python train.py --head_dim=32 --vocab_size=2773 --attn_scale=0.177 --init_std_down=0.00721 --optimizer="soap_variant" --learning_rate=0.00434
Each number is 128 + 24 x the weight over its row's rms, rounded and kept within 0 to 255. Layers, rows and columns count from 0. Numbers have three digits each. The size before them is the row's rms in percent of the matrix's.

# q: layer 2 attention query, 256x128, rms 0.214, rows 0-24, columns 0-127
# k: layer 2 attention key, 256x128, rms 0.185, rows 0-23, columns 0-127
q0 087:129072136149127192135151125129100090091105158164121112133142140132115135151136150148130149109104106148136116084103102146072149114127088106117133127119122096097107119091162149103133125115143160141127132162114148136132136171121192135121122158127172135124106130125112146152135187110121136123173132135146131131108119116155129090162117158150128144137165088123134163073182123119099108139151
k0 103:121112092163090112148148142099126132111146107104160128099178153154107122142177141160120105144144130144122128139118119114143101119139169130097122124124121119103101123094089092097122162115146117161131126098176103134120140117124124103121151132140139150132124127113095098126171121143110125159139151116132114106199156122173147154096142149138146127161118161184118087150104133137174196097118
q1 082:169128086133089150132129115142128164153176128128122180144101127170147153136145171100122108141148120132113151152130112146141167157105152127157122139120133118113144129148119119185127131116182121153112087124102129099138119109103122129136140131106115116171151119183112141125142084165127133155105111144127122139128108125107139120127069135109114159165112142111127172168086118194138173157146
k1 086:122175138121147134113075136153140088119105125193081123136106100114133092122158138160104157114091133133131096160093138124167147092168074155131092136149100150119148161138104142129114138163136182159126159151127139137103146122132141157145170128144088138122172072133098128110101135122091110106140093092110143152150141153117110135128145123122144105128126120112099146101138139129107109136109
q2 093:110126107133149161137135112110114141076103142145129129126147113098148116112127122130117125128087125134105156122084146142097137103114120155128089098140133130114142170138157127098165126196133135113123117184145108153122131143134140128143139113201172107103134115100139131125139137077148128139149165094087164090183076111124139145166141155154094116120131120139172112124118113103149146099089
k2 074:126092121160087134082100142130109115096135188129115108062136136148093166140134140100171150121189156137157118178147146099118127130120148077132096176113152121111098108150153096144105153120150095147142159123143146158123157138074104121151114146155140151154138130119118146143149132152148123118134167100170143131145121116141131096137124103112107137144139152155106144120130163108129124162137
q3 091:073147124140172135150151096105111128100119128138173112093167083153127137098138113152139149129086113121144144105099119153124140116128159154134117136138125106113163142143162137116188143179110145132095124186158102143133147120155160144135142099155136116113148136096135099125181141107129115111137110097063140113175092094109101136119125128137099107108136111149136113120152113123127152086091
k3 083:131123142087107130116160147112167106153092134147098111150098153100108097134148154137106168108107162142142089147088157103190127143114094131102097147122112164140139106112104132117081139114160128147145141126118121130114150108122096083128111178140131147124128150143141112139102121120139146151156119169138137137096158136164154125130104151152144144138169168145135152154133180116097177160081
q4 071:138126117139064148116101094127131105125097125151151138138100120098162127136106134107173106139111140132111126124127156121135138120138100134130146151152115076103145173139128171107126144144129164135091107139096142102137207127089139128120096143139110146119140107088124158130142083123126159114139158159146111118118074157119187151163127151135173124130163114107113161140111170150108122130083
k4 073:118155130139126116110130126128106134125168086153092143143103116131141132149153171123117112105130108123146124059119164111101136115158127158117151093157137111125163134176073154104175107157120166135085145125143148152154135111166127184128151101107096148126118086135132125110117099131120098126115138112090139157115131119115095153103155152145157135164113135080111136116137085157090093098111
q5 095:170078124157161119123146095084139141127155144114108146122142123142143133081138082127093162094124094157147134136086123171141119172116138150150075122096132097107120135132124116131137106146140125118128149190132104159096126137131156117153142112108132114137153112099167118135162098090115110140104158119114125112175130159116167145127116105107090078115143107146182144138101105156142112126102
k5 081:109108100146110162116113163133089164102141136170135117162122134098107100153124076134146113130150136118108173129125146100127153119123096164098147135153126192090140122107125177122109093140102133142121109089131123138143129141126128110152095132146149145133150123086107182099096133134121143099128127143120091149121129151171169106144174137100150116179129110111160136104115156063107147132136
q6 106:124126082117115079115147148131115110147076145119100162093104121127117119112112101134140142123113150157144112142165170124128095096158153154137148134138141130129135130159135152136144126069111147100106108130103129122150174106176177145105140086154171108085147073111110130148136132112116124094166128128129136100085157157145119120121066104124140134120112134147126148128147191103137115097127
k6 110:100115092147089144141146125140154166121111120099087148149130140123141188113133109162154070136142107108119150077133144156073087117139120110145117106147113084154140174132137125111107159153139161178115116126102126140149094162131144142147105136140118112151095126116112155129124119073166095134114088120093152137104130155151135159111104111142122153136130106100127158100096100137103089134141
q7 103:119133100074122117133092141099128103125145124160111097159108130104131085124128123183151138150144159140125122128125150112105125093121089161092135111177134112113120127145112101122094107103070143158154120132133147129086146136135134157143112137145131133090136173113100099138090156147130166136109140122130155124131170153109131157111131144211170170120127127131113116136170125082150162120148
k7 112:077148155086116139119122084119086131119167112144125137159117135150118123130148115170118174161075136122118112114128110095124160133187125154120139117103113128134143104159137155103121107136066171123126111140103144092159115072117164134083140116125088118145133124137155132125115149118058086118130127127107129129086127114093104134117165142112133112115122140146168095126114121162125168127128
q8 108:120144152118161105123131158112161146120125098069153159125136103072102127128126095112137166129139120109144126133113157142157166181116122090136133152106126112121170074075108112112099156073119135141121104143103109110120118132122080162103089121106075138152156129154158143158111111115132106110157109127122104118123136152168091127103128108120119115151129078093106124102139141142165131129117
k8 115:123154070140167107159156090126139153149109131143128160107165108174144123133132109128120120118106103091138111146119145114130133138103109193134134130115107116116099126115135092139161131084136128140129109100184100127150146124128096136138145141159137105086090153150135125149104103161142131188101138132095093120126146101142171119140128128128130080097094143108152051122152131106120152127145
q9 106:105117154178150135138108090147109114116121109119128087132118100148101097146130150104129133136108109138117146133138145120083083082145107148109155106140151140129124137154156070133094114142128140122134168137135163165106112124159139105144130116165120145116111108042101137159147133109126122141128122108151161112145119150086107106130120136114212165103140112154136104139138149170126161109162
k9 101:174113132100108135121154130135146139062151150094129107127108149136138130146120110132123124152182100169126113140107118128100165124116131104160104149137111132136101136140194111165117111113163118112139133105141146131072110125104117128100111159169143126138130160073128144145098131103113135090158116146136125123140089122140059143135093104116111113127178123201127107156119131104144118136105
q10 124:068132134056129101093111133121131107141129136114059143133117155148102079134130123146098147155123135108157135151090202148146092139154132145118138116138132109144126131133099147116101109132099132136158175151116173135125145119169111128132114157120105134112153131126120099143151142136117098136161095090147125110107162160111078106093156136161139119158129115132138107112145147111112165091149
k10 131:112109110117118159110112111128132178097122130164153138128112094076151112142143119192109132145124139104136106121161080099156112138142105166111131132127135151128111086115179161108143104080106122138153083081142137134156089133124145156125108123125142097133126145091158170135098144144093139111130121160121126109117108125168169100142145119100120105116149118118192086119135127088138133097124
q11 114:150146110102160101129146126106163135119137090133112093140094122100132122129142085139138104113113116119075131143122139126076128104154103135108135102135117168080123115160142096126149096138082093119147188118162097158125103158152128164115127157130160161080082146145120138113095129141160135144103081114113123141180099077106122148129125117130121139163156123119116148085140114109114103121106
k11 123:115098137122147128117135104106121081128134117140137113137131141122151089110142146115044140152167143147122112135089117117158129133141126123119075140095139134166100168150172117137097127099119132169173147156103137123103133078136130163122190112133093106129174105128106119162157140131144133160158101152144108110097148135095088153121110126153122125110131128152119142158114103184135098110145
q12 111:087124099104111141108134088142137153086140146107178096100153149133153142123145108142139103097106134129124127141148143121102146124089119153193150148170107135134140126118135137107128127172071132113087127105151099113118099109074102135121106157145126161152118160173111144111150131110103122140163154120091141141125094113101141107105166097102133142112147134154145127119121108179071090147132
k12 122:122138089112144103149125162158109113115140115151119120165083139120137144184136162123134166144159152102143130088102131137140105124110144100161132095160147117120108126128139117092136077123162162081139125174139113181161151126155134111108172100152130148155118107116136133155088114106144152113113135105146115106141112157093092159132158099130129133092155112147147109162142144059121136154115
q13 110:123158095106109128137128092096112116133098141110128146104134167107186144132118171147096154100106201116099104150114122160095124099192081151147131125092163115068114160107146144123149132125111099132136147140125101110108137110126141118126109107125162135154120113185133129149156154088145147119123162125149080144144086109106137139117109125153142116142122094145118151129136112148120088130112
k13 120:101143133149098124120149087140108128141145147146086134134113148131093124134143127114143142169150096143128116105157170107156133102073097192143148069115140126145142179123109118143103069119093161175146094120143126142099158100120141156151162130129141147129137122143124155108170177159124141104107112132103169124134137109106138139136128102126149092076119133136165100134157125152131155135146
q14 102:167088074154139147122136115110135115158105135167107158094111112123122144129084121131103145122064117136115130138113110144102159130112143092137114107126145143101138149129166142138175147091142090139117115103127143115119136146161156106117134124109160117121098088154170115060154101153124125132086088132133127142127158121146158158148079119144088082134112128116106134145076121114148111132087
k14 121:076101180153110148091128156130142092122134146156147126101140143123113092101112127095137047120133126183109160134116121146126099101162117147111140150096149153137154166102099101148133168140113109181174146168107154112107140154127140114159124170132104116129142124173129129110186156145125139149143145112122151157135149127144099113134121115127135143147102125117090162121117122156119097140123
q15 119:129136151090171153154135126105127124112130095135124122127114166104137129122131152109149096135111104141157101075163058136188157131132134121109141097117136150124130081158125107070106135143134096104132148113105087154074156135126120160148136107164109100127149163123128167153093138150157136125132095163140131139148123149170128134139138131101129105126143170126149134143134151085129135081168
k15 118:109159129124168083153148125135120131130097105113146142141162121141168148105119160105138135142134100109112155137133138126092150154161150084142130130144148126141116130147141129179169102106108095124142088191137126154103144128152108151096120095145150096122124102154139084124120096095135111177122096133131076118103129102083096160108118103173105110097127104092123135076143097116122102142118
q16 095:135171119097120175109135145121118126146129093094157120107088124143115140140125190122177113142163131135157138164158109133162115113150148135175146156142107119168150113100085130135072122143147145163161166099059136085130134150115127170123109144095121121132135125155098122110136152169132138148142144146147100164096106166110118106105114122129160137135134146107101175134134142153137128138135
k16 108:119117120144119122116127140120125133148166137112095145128122158198096106119161119133141122129144160129114118068131151172076125136132105101104119154138126122096173131133105160120124141106143127177060091086155140140133131107139157086131139149135130112125148121159111133117117121161101130133136118131099120104090159100147075131096134146144103100110159119100156123130093100084081166153146
q17 091:151117158124089088124106100091149126163165169136100147127159109123140103106097089098115120115123112118108137110093150144137131132098115093118102115105171137094094160156195092156131130108164089139122113114132128179139118082127130097118123129157098120118147129128114097129128108103147109162099140149128143132120131122143168130179074118092130090110133124111128111131137134094124136124067
k17 111:186132123100120118147092193149097118092119125074160119093123153111116147142107131158127102151122126158123157183129111165158156102122136100154117115115144114092087101121134107082081145126148120111167171124074119133096127160133142131105128120132168147116137146120123124143175140149106137136140108115110117124152151136095148147169109139145146140141136145177140137082151118130167114114120
q18 087:091106127114091158193154138118097130107092122153153103137114152081112155157136163121157095159147137144137105088158095114157135100162127156105130137130123146148114131128142174113142130126112140081123132173132131111110161156133177183132125124129146127125100113086133158156073159146122145129156134157126083137094090122120124142157128159162143128150162135124133131114142142158121123083149
k18 101:124144167111117142114134120120129092123141112170097131149147092170112119136146124111141169114157159130138120103107168133100156104157121127128116140141111105126168152170080151143125137147115161136099125131131183135140151084099138104146181126117142155119134056146103124106144101109148119135127112088111118156107107137133072163097159121170131109133167132122083157120099119114103110167104
q19 081:148111061144095137132117139124111123149122149152137145116120131112124171116088134118169123166155135141134129122115151119157157135148103110140137144112111106136155151122115166119144167078139179113108101136079157084121176149137148145109115118090120140130115099156144164115134109150112119122129130172152074125098129166161166151151109149140101093158142114097105147145110155131129098151070
k19 076:115136121127139158114120133112130122137146100164122147119141116142113090138136137128132095125119130119109142087121169124095111126176111182087136119151126154119159149122040140113163159148125140170099121135135156121165132109126160147147148117113098120118123082158126126082127115146117096141104103117083132141116157111134126120098170141153144142163121141042122157093102113156091131120143
q20 087:142129094101087102120072182151130137139127105097127155115124137102123149161107137131155092140179166109104121129145137086121100126134101131120150129142126139134142134118088133128073119098117128157152119110110144090118146131140062167128128136126117169136088159139131154172073126162144128111136105144168119145075108129134130097115166141167157139156109133128109098138152153131160101134131
k20 101:101124119112157133137129064101104136120155137129159139085145128160142114142151119150097139151104144101130100110138103109126132128130110131133150088106159115159121185163166128135133127124090138106133133195140121129148160103159159157120155100123096105152122126135126126152122161195142132132089112136154127127089116106110104140098148139154103122112140112163120085120107077173125124068145
q21 076:183141081140125158113126120135129116138119130162144121135096108069138156114066113107176117133098135151104127115110147130132173106107102096128149141132126121084141157125147146118172160101122132136103112126109152104121168139132141143089119138101146126107125106174119141095128100144123155156096125162099125114140118117112183173169109135126123124146124116105116186113115115102100104115066
k21 074:109145148135132124120105160125151110134164104168123147124104136151133117145144166116102105100129117125139138093112145130108143124185127157103129121126149071137156135136085120100168152173125158148097160147119151130157141119137127160135173088098083137116137078158128111118161104149103108129119137093104145138102156112096096132104131135168131142157106142066105148107135078177100120125141
q22 087:179115078126090173143090145148162136110165123172109119153106124136126120113093097152191121147127127146107143141120150110114152124122104139119138121166104134107117174148133142151147102152112141142167113131155139106101126151064122138120101185100114152096113161141106127109142106150103151130102119130140123173130108117093167151159154153157128167146168163104119147120134149141114108131129
k22 080:115126162107182127119113145134115122107169104142133109139107149153133094154153156150096132103120176127117144107128103113132138107165166133120129116123185088100138129141113134084135145129097168123118166127108125105156121099178147136122163097103093168111151093152139111151139142133109120107136152089150122091108131159104067169093184160144144145131130137134121139126104094161137108116112
q23 077:166113108142127160155159101124173144137132138160125132115085124132164157094113142127151106152111133139096102100140147146126160118131119081137105130122118129135127150119133160127166145148119106124101107118139136102142140138112131120102124124091118122102138100172121147060118102126106138152116159150086103144159089095109170146179129155120129108112167146081116187097095103128091157110083
k23 068:132166167142154127097114169142148096159139086131123171115123131094126097123142165103103115122112128132133130112112138115125147110168145132124119141141157074105160120159086151085140149144118159132083171121099158136168128097170108158121133106078090131109143074113117122094172098145142127123139128111116145141109152131107120153109139133129138148144116132087121187104145099172114106104130
q24 088:127153143156174150137166094143106119111141102115158121135152162147133163127103126083067116109093118115144123128126082148144115174101144168136125106104125105127126150121159089156111132188177126109118135097118131108142127109116124101147161140139118133155146127088136107119148137120154108144122172098115138115158126087104142121142137126072094119088134169140152147137076118170141152111146